Part of a small language model's weights.
Size: 11 layers, width 256, 2 heads of 128, MLP 1280 quick GELU, vocabulary 1616, 11M parameters.
Each number is 128 + 32 x the weight over its row's rms, rounded and kept within 0 to 255. Layers, rows and columns count from 0. Numbers have three digits each. The size before them is the row's rms in percent of the matrix's.

# o: layer 3 attention output (transposed), 256x256, rms 0.0279, rows 97-123, columns 0-255
# v: layer 3 attention value, 256x256, rms 0.0292, rows 98-124, columns 0-255
o97 083:114073180088154182162095143130133058120109131139114079152141134099167207172116124103131121116066185136122136192138127157080133144128134151123135149120107159132131136146122113088131151094143094124124066110109088174094106057131149150139098066184117141137126154122118162122113165118120051133084171115201210130079154088101133146113138116172062131116129124141072107100196148083133146136162115133156139135162143166087111116109098152162084118116103155136104108167168141126112082075111105165172132176097154155170160119142198103112088134072142150120149109079158088133162126112171122138132136139095103110108149126123085150109137099137141108099113164167096218134117075123118186138193144100123095188156154212111152093075117138074130233122143135122113114125122137045123130160167117
v98 088:097113178121138155125140106136099179079115171097153126150115117107094128151167197141187128107153133186203155149112118160114165136086152154166101126145134160139108130160082171130116029133135130173165109144093183118156130134172082151173112188101132089077091123088112107138184069152150092137179164076124136174111153177133127052123145112125088080129176131145164091060158130161151090089170094106058116179151140109127099115065125145153135136163071130171145128121129093141115179089125137134121120105131141069150142175106118088124101161095085090088160110112184155137164121119157133134137112184082133164099085196126119151108132087156177105106080096161142113157147099133121101164075124134122181194160185162113160108127100108141118111087081129200126152124106160056121170113136128
o98 095:170133131137123157131136139147101085097135128138173150147103043132141121164102091096106108113108118103159076198118082108092102156148091137152114182116127091187121151147086135150187116068117144159126096114097064010048146090149173173139177070128209141157129144141097154120134190201149106148109145092150130069092127154110125133114154108147137198144155138096104144110134164128093149132170148169121099187141138100091158190137166180119148143132113174065098100115145136146125091118160121162129127113155076138131113104125074133143110064159142182150069161153109173130120132132101138131102154163069151151135146114148117139143129106101122100155166147187077157154104147103111108132173095144124060128123135108090156122137084124110138170145097157122113118247106109133089060092134153
v99 098:088112166147158139066150145109099133083103111146202137152129089147114210169129169119183116088131123137186123122151165094101141124135114150200099120133171135171040117156113120121118098150168133150139127091103139121147147134153118149128107145135106127112081151091147136106080081102134064120098141129159115114070116177114094067138131165112122124154117151168098114146104080144099121072138163182125079135153074075146110176098177156190122135110148106169155115193113103101096148126143152113129095051121143124159078093195139094133175145162155104086114143091096148201117147160115121095108056148101138139115088080160182137145108145169173082091210138174111163127135107134091142125116128100191095178117160088159061134170135100053164130091111160145127144096071189111127112126165149
o99 100:165132117150127196181094113169124124162134149088117140177096117089152098076124131123161095064129166144168118143180089108115157148167148164206087141154199127186128125130048170118160159126146098092113098219098107123069135071131165148163121141110202116182107138147109200122085187143132136084130132143117163137059158102127140140083115091153099146138117108177130101090153156186121122104065162117153118123099126163109133176119103174147148093131109136124068073150106143149132157126164120143172108124092124114096115149139145093116131112118108175189110153122158107104127159124143125116076163067104166129086128114103057152135107068158121115130107120156087099102076168160143106137111185097063123113143127180057168135144120087143127162128096187092109089137166101102084114139159057
v100 085:109143128138095150118123206109157139135089095143120065152158130152140088123145062112134104156115163180125143185130109101076139115144114153152131122224220138070015080098167104051161187138126127102086143131126132105093182125122188133123126072091154089139095115094155102174158089158155172081105169068139151129114180160129119132118135105133133143129174116069118035111149167106124121159133159145210139134141114190164127185116144096108122106103166158122209108156152116099138113101115127073116117062130161071058102164111099155106149109124150137104077113145139166114136121171110119084170148134122089092159076138062139095095158158181155107126106122124146162140140145121092121109092122162138158119124077129160095157110118118114118127125134124126107108118108116159125117189072115
o100 089:179173110055177116158174069106116143114145189148117091117121136089096102121082115148150153167106113104130123151138075052190094082128121093133090112075162192161120089093071199108142176127108105158134163083132106176152136140189124136110112156159176106146133108150124123098132117115094158109155165117163089117091094096147138161144128125083131128148153136168148150202117095121156109123141211128121123117156123115146134107119092150116174094130163109092162094121189119127062136121129123068186139202110105147170111084097159094129069152156102142133105146070144025142083113121133212146197105125167119086151098148200152065158146150102128140154152118111129067085138168145116134145156093136190115130095062112110123145116157158113132184144127150111147104086097144110155132154108128
v101 094:107141108183110100108149143066104148156156122134081091154143147090121153168105109154145133121137089194173108150154157126196118118094135107193142026177120073105148095099136174107123129140121127116097112119109120161094165121132119134075165184101071141101162145115115157113115140107151120162128136132139090138126091159197031122169114104092110073153092088139160111098126166136136148097153101099110200145179152067128133174141148154104196084143151162167166112076190101077132136143138146127111113088069131112091125152183100179140159172109135131172115117147151080199129157166054129115149162134123108179138134124133103118152096134103138183066149052162160106139183102122084157144174112122138156171085136193154121141147107134114107128099100182118115148078061164124090150095151125
o101 096:134090099135104118130110126133133094124097168060139163097065121115092146165115149116195099153121122032169086072131123131153137139142132149159090130111109150096154120140139153095148151136134143134184114185190123134155152078184138120099108150122228101201143106120200078123145126096104128139144082127128124144140097152100153102120106112155138139139132109214129152116116123130111112107078098116135148079101129138117165137104057077119216171117129060145129082094099129158142148158174179162156147105190146092124140146075109141089124135173119146076120147117128134106100090117128158081132100083055150129107147122170202135120156115162086094168114125118138096114141167129115160075110113164131073085126125046137170155135153087139156103185132103097183154166171134174101074105155207
v102 091:123113074097169126147173157087058142149102131099091103174134121111090096146093094137130119092145121123101100109088170133130146127206163112098144086088085084159128100142142116162130084105081078120158055127142116058148116152165114124109125118090165094099122126144168153124114143159185110073148112128145119137142159063075074178114171119146157154116159168082126122149219151114146102176096075159160139138133180092192114103174153168156147091135142098144134046072150170077219123121171167184168147121086116170143127059131159125097133105118141102103113147108110148130114156154162141138166068139155157099165151095094179144143135113149104140151159127158181127139171140150088100103159141145074122118132191198116101111172124091144161049153140119140159100122181109135146129136186124
o102 094:168192130143149108119125065169170108072142094135118074122135113140079062127155172109087102108173128073168146151181159079156108161110154157162098107173084116134106143082161148157127149171110138129131194165138165107175114069138119097163129165068132144114073154097165088149123131136139159152073120172117153183153140201156096047138144104107103123183188111110102150127107145157117163137122143103093158113087118076183084215092158123113129141145118138065102129128136097113092142157128137086131153078157169125032106148084049137164120089173138177108131132123158139166129163122104161158139102125147132164076113129122105161147087175155135159125106105091116102135118129103163081104115148133131095120165142116162112142139161150089082116088074136133126055139168092200193121103141127
v103 091:086064142162139115116080169113156161071119096120132161177147109129114161121108072089126125164110144164128081134104113121058176126109163102189120179160130161135133167069139154160106095123165162149087099144127166123131165160122136096100101128105084107162120122062122122108146106116087105139093146126135140140162154179190144111139095144124134056199141116135179111112091194090125146134097171108111139114117088149180159138155136112128109160132169185138154162166123133090053153136137056082093116124120170031101116189102115186082101152126121147145207158130119146133151071109079179083158116135122191084138131186185128150096125123148144112149159096143087119094161221131106147153110130114128156148097102097153178125122106091112081157111141147128120152093095089133220136087106098
o103 089:134098114048162140185157157101084129099109097067131157141109141130127060127111184102194168133118087148130104097106067125114134112056074130149125165123156112165146123168087141088188128081101146201137146079118112150066160123173168158131115145179168158150127139153156078095125127097153129143121170071165175141143119156118133196190146098157074124147111177151152127130095113159065143124140173138160102122114099071098148092097176123154168180136153083136135065117082123181079130137142151191127091178133085084113133063147101189121139124115088144183117142105162140092133130172177163113114132156091132134133094123133121107140169099118160144112158100178147163114080138158108108132173137124104155134103090144110129087158071113060169189162075151071109122097113100152114091157111166
v104 076:063103125091182144070132169115101106159084118144161148133166178194119160146175125148128159126138156136150137184146134146121146130166125111055103144138145150170121159159134134191100135069081082167181156147112145088173136127093125095097145115150155150164101139138150131175091117084069187141132123138153087065078141067131076138165141066109110078138111165176093124137139087125099074107145096120119142152161154153132160110147123121138097154153080108160122113122023127069178119129068101154071095113136150079127084113165150155115101141105061127143120149132132154115129094152101098109164084187091145190164154181166082162106131120086150148143199159105167132119159202162113146121117177153121101136096221133162080120111142106065104156129122151154096087115108137114137115147167113
o104 073:132113115132132135129116129115116144106112129156104086153086137157234103172168144164128140147147171124128084213156115154137093110118043139102097137112152123098087123150113117161133085000132143154121156123133089125165119051071129145111151102130124108171140155094139123088107106103121137151152161134151136126133119114107158107143109100118110146135153176144105153148139140156126111149148150137137106065141148138151154117134097127123164109148109101157118129103142108131122116141133110109083117127126154115139084092083141140143124116130071145132159124114106161135133112162140148135144121110113163147116150116137120131145137171135120148112145120109100101143131101161147246148083180106153147161127136128133104175101138116091150111102094197138105098112170130168100150113086103
v105 099:101155118152090149106155151105134164130131175113150116139206092102123065158170131120171160110150121166118132175119192169152117106125136108131134177152181096118068138183099146139087096158093106129145121152141140123151174103122100106105152144110131103133076085129042146130097097176166139123126127081177127183116089082168136150132114093134143131166107141108096114099141140098125169110209110166133126134135140099102134102167161099084143084104132128136108116133218144169111076101157067115090108066094113110138092194133132129114182208100116104152117059049088118181114099116084196138100170151145109137097140135137034113108153123102105182157142090113157102088179157113112141179128115164143139137071068144170102166110143153119177130093138194161125143170082120170120095176115102
o105 105:126163150117133137117193128108117134171132199085111110106112141127078175173122121073118049121121139112179103128130086075119134155140063147104152145175156132136120126113165205059103130138105156124148180067150093123140143098165158171127143104182172065171122150163075180112144102120106073131136080135092096121072090148133114116135136208099079093127162169158101125145141126120123105105080112174076120186153119163133196143146111099075166093127139128115108074139093087145104156124125135135144103168142166092107133084146113147116118083138088114088112129111163055114104109141196161149209118121123150096125116154156196105100134121150175119181080118130182075120175133126097132079131083126158087100126095112142120141154144114118119089143160155135199155123131203097120202106188142
v106 094:073134137152128143137103128142157078110113041122164120136179107134093112084124118079122091127163080132165127140121146180154197170185142124135118143132137187062160066140143149098118099114134135101156093106154101116175124117174173160154093131121130174125180116145094167058138113147127106094100161125142129074113092161179132134135113103114115094166189121169082090185080097107134142150151090118112157142150117113146117127141106135110127148120120119119192126101094134112185198152123181095178170148121168068104128054062112123168144160158119109100158195180169127131125104095156106148116062088103139116062094199103172109221126108131173148143088148171128154137139090085100125122108153158165084178161099121144201106115135145143106128106099099146100131142143182152121133131032135
o106 091:147165137119165151125091092130056110093127131114149090134174125107095127118204158157117139160115146115149153229150122099144118113081124130131133139092134133178068177099078117142155209088095112091109125131060155136186166056090129114066128096138185104131099101108168150176146171119115140078151179102094143170214103107104142139151117100098199147155073151128143097159140161114081144121154185094098155155163111138090139121138081050145130132173123135091184150139160126128095088123138109116148141174126085145111044109156082125101100100133168115122175058161126145094149150109102111128134143142182117173147069142082088160089119108153116111155116165121105135137128195156137146185126090147151127132151162100121143151065144141141110129109070140108086087151089127099188086147175112
v107 097:054099163143110099109106117122131164151179175143076146110120133133145152132109112134141136143094120135161146122155076107162127151165158073155130084117089110151160120098115122151091176109130146157156161141056119127099133125120152148121093072122114113124119135137203165152073157133116095159133151155043168054137139135162067112095150169081138050097161077084124112169158125098121107138195149097060131102141100119114121091142150141059130090144126153135100180170098189141148134132210164125140140101153198138134149165162106156127083152100110131165125159064154103130093111167154134106129096146167115089117154096195099112203097081100177128158115133128081159167097102139093119099192101084132130067162150199165116122119047117103080148159117109118097118140122158153065187127152122
o107 097:123114092109145077174105129127161201129125152088151173155161126105117153185148148149129165127160061135130094117088157143121117119094144104143141128145139158046143149134103133130155068068126063201135144150128197183140128137188113120104142133109126118096158126139102051126104101171126157113109115130156103129153128130117186151068123111158192142146103134151130135150142132128099061121119118146179163059074110148122096054071086109118122162093148127159200157130135050115127130152151198123121096164156110148120134141095128104084157191186096092115126152183070134107148167170155150114103121071091115161132098156153095111076187166125056136128088133095115104124152133144125117113124147176137140102042093104168175185138145160197155128129113121089185141089086128082112091120158141
v108 091:173085125163131158193178168093078166148078167112097165084075131091129042137147120176084110076142145119083154150130184122103128118166103180151127072124152100115157097135116121125135111128130172137112121121116176111149115158179183109096110146135102121077093139091116122100105148120126115146152121065129138151126174077120144157107207146116106091103131101152172145049180104161093120182104099151113152134116150109101120118201088148144169140156123080146134129147170143087109175131163031120150171204123177140123163183143160143096129183125127125136145086127153138134122132151168126100130135147082137113165065151071104131132131141135130140056124176172156154081167143121160156106126127109110172081164066135126182117139104129175068146135131125174149137149097077077155161120225149
o108 089:139163152165123128101107081184103132056150102143133105116168078076103129145130131091108149157144138122185084091055142172130148151103183149135154087144121074144111114139135074175180144255143138121162170126139125098109130134136131139160130167120139138076136108154119178135127133156149111143131081120131114104100106187120145090156124101115101155180168189048125145120120157123135116118156125153101066181127130115126123151113079124026147176161106135114101142084086162155136131152144159153071151076168064109085113118157064199150111054089166173108101108104123176145150077131137143142104083178125121194096159110139156152172108125111083120130124152097063140141149133116175102161118128078113110149110135115119137169102123119053170145103136133110140090181113122159096091110128134
v109 093:090128196154103108095153182136176158090162142103110061160111114105126140142145145128099059188166092173167101137103117134120064155084147146167140115154082112115135147141140135089164131126142122165134144151114128138181127132151104182229125177116174086112128184187129117092134058122182128163130104124087106121150147165141148135108130158067076135150135125183091089170106123166161109108142108096108126145130114099086160098127144140116175092117134113164140129109076105174174211127101142134144106142093124116180099107159148093165087057117108072080113213177125136164129187094117082153108118134141121113145084117123162167117131137148182091129120131127068157126064104089113126152063145155147206156147188164125166108175096153115122124121059085130106104150176175087108159103117100
o109 095:153132089097117160129143107159123101106109164159185116146119085177087119168087113101105106123118139113142156190158083135138082102159127101159116150063149143141122169165079131155135128035106067216151084202110110091149171105117132139121139083152102137137087109100106136159153193132151140089071202119141119068133098117138099113147110093197126176063140125130121111137170132112152121087145102118160128097157150118083109150119153149204133149166127160154158125129204134126100074153125105108151127143132101155105099133104183114132150187180145186114122153117081122140121146126111100102103172170074126177159145165106118116077150109120087110143152140166149142120128126165120097070141136180094062133133172141080148106064114146190126197166157097133102105213084100063176118107141104
v110 095:149149125169103107072143163133063117139143145152098126119056156130139104126106119104137159154027087131203142141132083179160151117056118162164163139082119205168181097195146172145158101121042182127138126151118173201132119118127094144185139165090148116133106116113118111146149076121101058169158094059110160112080166077159071116123166168110132170139102082191116103101137102134176130149098111128143153144127127106124150150159090093147126135139163153175134089106112061140154109135165097074110180139144178147152115108195122094154096106097123151114120136180157137189112084105139090113142144145150090100078062112109075099121068125145128141136114178150134135112148120121105143126089107123164141113145067126150112126071143126160105092132109145105095150149146211080147114091149123
o110 096:117083114141126124110068138154153125083150149125154156186131105118141152112122188094177154094114119178087144122109146154102118144146121159125123124070122144141114146167132094143127139183110057142135133116160040059097118128096156137103179100110157091181189162079105144091175155147111119127104140138148092115163072083133175128118126138172084147103175084114121104121137123106147164124105095149173091136087149146089125133113106132151155140138068208172139116126081126124127043193151192196152092143136079085092150118108125142115124177112090174147112114127190112102129120071135127103100086129015109133129157106187156158133121146116104161155145121186115137117173144099169120075128099157130090121091184125074168176140122076165149129160144166095113135161098181130076089176198142
v111 090:192118152113163159155169128057172124147092155118107109085082145100123193141115125147114167117084192124133082113155122130153077160086095119142089097151176084118111129149118105116102147153154129091136206103149092106115118103138121170149146128147105074111032081114167131169140102127103127219105118143099084130125125137084134094117144122122103180128055141144192151200177123170117140145150151142130145145104115123093139151043179128114080103121150148142088184158182120111062123154112146108111110135202136171186125137184190093163093126079128116153140147087096083165140174210152143158079152148072094096196129099164124149090137153090141122133122133193079072108135102130129121093128126117117120109130091159147146156188105097098188117110152143160131130081118151134118118123089131
o111 082:105159131147111099173147152147124161112147135158122144132137142178138123134087097120104121123152150162109173033113063115113106093180222124103108119140126168139143121087145154118190133178127130083117028151115130133072090167126148158101124109147100058121155127135126074150068114116073112092140128153124142162096172121120119100091142176140111061109135183132070145090154118126138070109156125133150123176098169183123119143110145138142081130079070126151072100135106143104222171106140094139111146124123111133164113173137151079089131152163133088115106168166100139099130088119180098092118089081143176156089124119201166094167145159152074121151080122115218093139160109101121130094087138097151136117154155181059143104092119126177148181099157160151137119137160159089125195173144103
v112 099:103131170149121147129092130096140093159180092151196089078147140097093098148111145146106177154108155150159132132161116142213149176092140115173090115167124140053153168118074158190148089124133103139157088063118116136120157131178113195134072171127078176148108113120112095140156110050153043155141116062100116136132111166140154139176102128133121154144071130059113157104091128155123096201143095132158136120127142086091091151114134162149096088120108135121074122091130144072180198138153141045125131119121143155164134119119112109129121106136118117122146169127097155155112122116151051131181037107094170136058125105126177127154151097136161141153108105114174181175158116128127116146127128137100096100175146149121075125133128145110188167115115136114093100105091220088124108105131173
o112 100:128111130147117088157102150171095088078130168120134113067179109106128172191168130139115122152175114063197119119145148144130118152100191132110096169126166139167135131126118130114155177038123140119155083159105120099126054102113104176133174089094168055101150083073112154142146207168138125082129084125133174133140159112147179145099142099141135123126108110182091153126134155139099161088159208120114098104082165140136144182131129151146155155095058180065121138202134107140155088126168182122151186121144156149106057119133118050095117084124119161130138123118147111097199155154144167133080099106165109194142109109130087170144136141139059107143114130150151112143112150084134096139111095104130099128139107074146127158162179080098044145108098114094130150160138063134127130143129100
v113 095:175094166172098094128107181130192129137108204119091121115115131084160203147138064122135131123076138182185154142117121125151142107186140134225109095190079087082117131142104119078083099134113133132114163135169157098158128111105094066120090146102120147085133139130100106141096118062128165160134152119157137182154135177100133116172152134132196073177112146170207135127088112100135129168105132110107095131142182084104135105052175080146106114125123148105097150150127101098119067125178131076154155101145123174092122120159108160146161098094137110151129140076128136127178073169118123145157100089103159121168148107070111115161144142126164153133117110169124134176120157164130143118160135094205094103192128159049113156073152104152090157145162115154143162111076087072134147123079127
o113 091:086100140169143153182175118115108124086143150105132130130144126114117116124187110140140134162156152069130072105135095141042119179122183146131115146119137184126141165100081136124166070190128119057136166087093145153146094134108165160081100108114145094128116088254150183142126119084080099105131131154199159094072095133113163103118124124175115165106105136133126108115178139189087078106138140185086118135103120132126133130160176183130126131111168152125130076129110107082207111146063162139123082092135124161126172157118159167123139170111148127074130149157177114141052122164142155115128093141118109128063094043181144098102120103126093186145117117135110131109135110136129070149131095125176154152126096091194148118180104155108165134085152120128119170095049115161119119135088159
v114 087:044162095125147158122112198169171153111101099097165123163152084149104143140154103122128126097163068150117121106106185112104134140130121164087118087183084110064061095116137127145110125141195107147141145131140090088107168139130079156173170166093090135145244117151103160137143079138136120133099153095135082160089097157099159118148091086100134169169136149150119179154104090089155130124128112152117119118123151144102078142114140071136128096104094096147163078150148118151183182165112169145132157041187114154144093139137139077118172088074108110128140165105151126165165112092102155133063116097121127128121124150142145105125136149147111119182169087135143095179150075140104088163094143169140130255128073127123182155084132155129153157119128131088088120095148124093077168176104109
o114 090:129094148135152220148142095077131138176126179195148116114096164112166141144177089115106058095103198098145193142240108080136177213165087127133087119138123135193131110132143147131130143089089115083130098167083134159129107149131179116127070133177134137105052081080193206176186123098093113147166125155154154183154186093157112115132133140096122114089081136130162123131165157115108142102117157098109121131138111101109151179152080109134157114121143121122134150153143130087135099135041088122128115125092116153150143092116125079110150134155134110118076105150121154112125183128144113131137163069126113115136188139161135147060103122116134111131087110135119072102143201143136125136135137181158069134129140112119083144198149119088077126158103065114080151117140132115164083137152136
v115 090:158109092098182162125232119138091063115129110109075117140063088073088175112092151122167111164155135089143165103164148130144154160120141105144130097118097187093132156149128157166143123104121177105112119102171098147136109148123183139152102098082116155150021150143084145104170124089077141177152144172104099146149095112060157102105151157136160099125116163113114109165104141138150137159101122203138097136069092119118080169143094174136137089123135102137141153118084122146129127125152074121119136180095140105173150083095128116182067052134099114155084110092134120138083102108166155172121181151079076104085159056097112149170137161188105181149135177179155140139131121095112120075174112160150047066169104179166184118123115107128121135143105131107151142120116154149122140151139159
o115 097:127165155153122131103124158224154120118143057120141109150219145136111070074150130117105161119121175234118128155108192100128128113120133139122107171093088117111053124066093127145177136244102149036144176147133124118123147163138120106100145092134126117143109073125142163160129158141156192072151153114091162155086124167135123123130130169137136163122145123084081108095104132187131156150167147120113155181105141125109084121133075168092154148155120163173053111121127138084166100140145117097088129120112079140122068158180168101134143104114110113115178101121130147116125100085129082116066112120163156192099149102096101128117141074164128105086076116148109127108146097073130110148078101127145179117131109108081153137153151140124144141105111169193138095142160161083135114155065083
v116 096:106123124156172109082157103150124056104086138086129158132124108129141185121117115114132153140075151105150173142124123180136106158132141105032134173087084142193168163158159194189102092102137119136173148122091127136117115151176102160139142116147157099152088162180114162129082123072125085101114148116085120112160160105115088140097137105164143160185065148218167135216183143139133112160128172120129119141143166142142130170156114103104079120106114143085129123087063105135178177130137111095118142099160170126128109074183123099100079073109133085180136176123147134112157065136140139149137123126148060140025141149125131126097085100136148123180131169135159124120102175143122092159105096133106053182102115147102152086168072078111082112167165114148107103117132175089123111154102162
o116 096:166151128174136205106097145133135167070160126113163149133177094105165091138128153118086138090133139110137145149180070072119158193091099137110091157141101113151099153147149102127157093037060122147110111135109096055133111105102100135113120121089120102164104128064175161123112127150141102124140148153137160113146168123128105100145159158154104125081129072118143109072168109143087129155172087096132147122100141150123085096110134166146127165130090152132060133171118157109093076111125107196076153174096090120145137133076052134153149122105126097100154133110166127126155151127170110123124121045059128166121123076147089134138199139118127181180116087213151122077135089151147112105093073168184115155077152137108147145132167166195118171106119196134091138179172134163087089158164159
v117 095:054128154102170118089090096103147144125163140120133066088108119116118126179178107142113127125137141148144161147163193122117103123081145152117088075091076129102128131172145157144137141141172089152087114129186128084165168118116053090115125156168180148111086176183155189095144107156194091161164143134176142095099088192067111159104081113084144175181114144107092155122134173150167127131114134122102101153134155102104121105124107123191113101095121059104118102063122175153201151096089148203093091086084113147162112189093098119146138207178096117117134168106101101114187169135104091176082141143141126141182110095141131120115142123176124155131121083093161146187185090111130123108129161182093126083134178134090157150165158153136119141137149134146112167056139106136132146118166125
o117 095:131102107139138138093177114215134092138107121109125103080159092185095103154100125133108099167159126084140077097152125108122159119170145151152104102183166112129132157097139163116090080024163186227116186118132104118153132090110098136118127110110149128099118111083120138133168172170137130119093147159061132145080120098197127108126120180136142179101190088135175125119131082138055174149147127170087112049155108129169162139178166119167169100104115166055107091157158134154090149113144122109143188092156169155068112106129139123109150091098152121083125173131067150121094185107099141136202116145126165142127163103107122128146127094129109104174134096109150118099096185204093125070100142144137120174110090133122118107136153098106058097122151098151150173168137087164161144110117144
v118 088:130135115036139130127177156095087107143166081108183152145075130120153142150125111073092146173105150075121130144169032136147097150194128079138135176094172181123118138172164156157110133103131073094165182132119127152157112098170100121089067151121173091144090122105060165171110134090125137182167149105129141091163116088120140137149112159134082133149135109143187147192152175132119153147059116174097156159120144182096140097110107081105053141095140161138112123124087065131162128116134159141143103085110109152140111109163148088101114103074116104152113113136145096133161072134195133161108105095172070132103126182157162116123091169120159151181141204095172119085120134134101069154067094130092160134134096148169151133116109150153152150113140068135141135206117145106124101108187164
o118 089:118146154149182099108137117095124172137140156174103154150175148126166059174142092121133141135101113175136045137095112103153064116086150169136145150187064184135116140141122126135117111094048141177088139108142092101137108112125164176109159080094115158120145146163129059126085146108145122083123205124116156127139106115123109129154177137174145106104113132124139115145091010135142144176182140125227070183127097109151109144174166120121119067138120142100110160180145153104051116137121084129077150176122120089099122105115083142167172180114074095129141141091107143141148075091151075127167159124142139142163123145171105142137158155139161149126110077182162164149141097147152105135124103118182088110069169107077176129109147146146103126144104181083086110138165141121138127126162052
v119 093:175170091147137072095151117172135093151155161107168085114133129118118121103118124175156144126147132116161110076161151120227089157124131158126086070134110121102130181219122094115130090117081056123132170170100164161121118143171114179129123168187098164091109154164149116111162101193122086173139159130075134146175106152144147123137119107078123139089119147132096176149120148128185142080099130127074113111118158067128170108104132155120121122103147072145137093103173130145135149147134170107106197174122085184133139088137136094126126125115107158112152215162116134094137175125153065109082131110095076116070143078068157147129086145154129126097067168105193122164161069151181104128110147195139114097176160200085110104139120125169158129113151122052139143091080092125126113132145126
o119 097:141120090185092158108110102186121094124081100147141115109154130167145134156141105114093070182104154049140152125152137202095113150131181165203124119081085104103145100093179100107098119118179115071124104126136102065108105077102071172102130112121095106131169135101106124137137136169141157111112141159127119097138102103148055093091157137121114178138135081138144149118183164105113122148177113115089123064184124185095091110163144100131130089094051142091158142094122144129241111164178107113114150124118158120111093171143130091120176156149211192094120129150150108116122138130106135154148119177152118133118141146161124179157164110111108141185134109091138157157118198131087141107144042128141102149168136094175151119206098145122057129126125115160110166198158104092130158098128103
v120 089:196143144203099173100072129137205115113103161146110157093088101132152049132100151133132140163113145123107078117097102136165164119122096114140093135068090102114139108134146140088102111132134127130102105122140110203108127129104150111154131083144122130098079145138110141119102104128120178158095139129142122061101114177165181103107131191132164044118094100140130110165049023067111173136149182097095171129127145177173144071140116214103141126182104143134118099153146117152101050109131139086147148152139113141132111154121188110215123174125138166146104151167097110103116082085141147079189168117102112117171151103156129110135162090071165150199130168108144137097117160115132165133161138139142071113105131138120125105092099139092083127125140133103143079138134122150051086179088137
o120 089:117115150095118131145148135158100150125151164136140141132157167144129225108170141183092208116139148135109171114174143144110133118143111125106132090154174154106183138124137108133130148130173086057181122091108104129087165165135177114098090108116128170168192081158114123148131098102112131153165105135084119139124085114081134139131103088131097128114114200114128114125153163094133040109117043095150080080157170161099131120116116049130038119074140138188127110142082181147222125112086126150161081082113101057141152131132157148070118092102121089138169057113151085175132134120163090153069093118142136100115055148127137073109133118158102124100145145124118166132177122149110144121127137125125137117167085161146102191091150155131114111133167144168106128102070164102099181122138201
v121 096:193204091133135125136126025119133151155137177113168111117161134133123168140115105136105171124133172144175108112123144095049115156100160111154140159117115118149201102129122152145059143123167096140124130103172106130121197120128166122076099135189094144160134191125164147159153119077132126120090140156136187214106108100109132103116097108162135124073118128145079124131117151162126132118122131132120128115084089056141132159072135094124079168095123149111153175146151112111155051142077166095151131181074092103148125086150124140106060099136153093067080134075095142117149093117088137174091120158094201112123126110043159151113142175096120123129084072173073157194176121135099138105139140133140080147118114129094067123132121104082157120193100133100145135157080154143104133090171155
o121 095:136132098132088088159158134136179068103100072054049173133112165137193123102113116102148109097108111105154101102142079130152178072142163105083105132099183169139139096119113149097152044098158129082108131119127090136082115118092108137143099145170151108144160124128138106106140134113116075108068077157113139130068186151137113121142167161166126124138101105137114125181150145179106167126099131082108144143189157201120110177161160167134128138124159130063136114199125156122132150097150120093189176130138192150119123103145172123124133169145091172138180140158142080083098098156130118078174164102135066166112122118172142142139129096173144138105113081069125147123087165116146178123117170052116132080186139167095147113195098137122147092085105130136159181100213106129133149114063118
v122 095:125099137118166111140135044164118109165134125133174199132083120083168147112102104108134127150132135114092119134157171134117164132146149121151118149108147148185191093205139093118101109114140132081134132144119150125095089137123164132147119150140158129100178166077102171137096099093084096201102147166097142171154119093162082134091167131076138077109108103150130144190106154110086145119138155136112129118167158127166157081124126133187095116132169140097074166140092111116070103101100084161162236172142119132172163000111122110143123161168137075155090143126134134097084045102172162126136101142101117094065144099088140150203080146081132148100125149153128104139160157098129107116153110109198071136118100145119106060130114090132117125167172115170139137112140140195144083160132118
o122 098:114145154173118151102095190153109140107138094099107112122163103107116081068170157134117138113114205157129149111101148122147156140086155131110129108178139108107141156105098091131156138222157139061150133095117171132094147102123111082093111114127121122158133129193135110124107094110125149064130129138126101097144087151123158144119108123132126130143107141117072112131136188152163134160081092127164174194122094164116082111139088082082058141145074137178153172151088104120190140133135128143083118109120129073103082194189081191117164086121132097119164080187193154101149065135123105115121120127126111175145120142166090137180146100155133125091102122153120106158105126099150118113081085039075199117169164197135132166152072129186126136056111199142114106090172183109092164137143105
v123 096:184176130131126115161142202163126175129114180150157098104107116150119103097170139122133076172139137153092129113109059131134099091143146153117113077149157144206066094159143146151171155131104078132095169143084112175199105094150160088120155160120123060089119099148151154122106095147141144113112110152142118128063149131122160170098067142139071092099187170110101145110200089151117126118096076109132130143187118123126110088103139137139136154172114155154138091132161088202127150145075176155092041098110147121167112145150128121079097073099150140149045114116161107127179152160136112190127196120150096116182117163069126089082104112134140139133106155106159149103111109120130115094059151117109186175102143120099180130102090168134088113115104137105152090111100176078085085183164122
o123 098:143091122121127164075191106059159156157123188171125111113121140157162146142124121117091132160134155117127122189121132108182114119178132177172155110070155130119141090127171100154130099116089115109116062116137084102141173170123155139137138082168144156159136092144075118116180141120088136174079147131126152111095112130093049118121118146167101120100082104103157104095127084047163058139130124102130104120165135081151114211111111129163109030177104098141099148093164193114141118104164072120166132144147135129169165158078135102143103160143106121128122117149057061187084143104121083125149124117127168103135162135127155147085135122095135143113165147114081136166135080170116120155199155200189097118106124161126117138100151122132155178176140110153072102209124164051111101107089150
v124 099:131090103115191174139144078127167086137136114126153146135074112146120138089128144093126088117119125106098143098093082160133108092161146149088127061108101169119116136154114189179110106108146156101169060121159178158164065154104168133112116051074176158164139157106076104166095148151075162088101135214171120136129154132142129094095139111160188143114158107144175085150186130092124140091052144137111115136152121146151105099121098219142114151165149086115113154139074145127122076088168105150094139107172051124079107104087169148151132053160139115194129108159143123129120104143096173113142156178133106112080190117098119126129138091149088150186155172151179097127135110153121132137155155148144109197160166108121176114156106136104022107127176123118146122123117132167160097142160163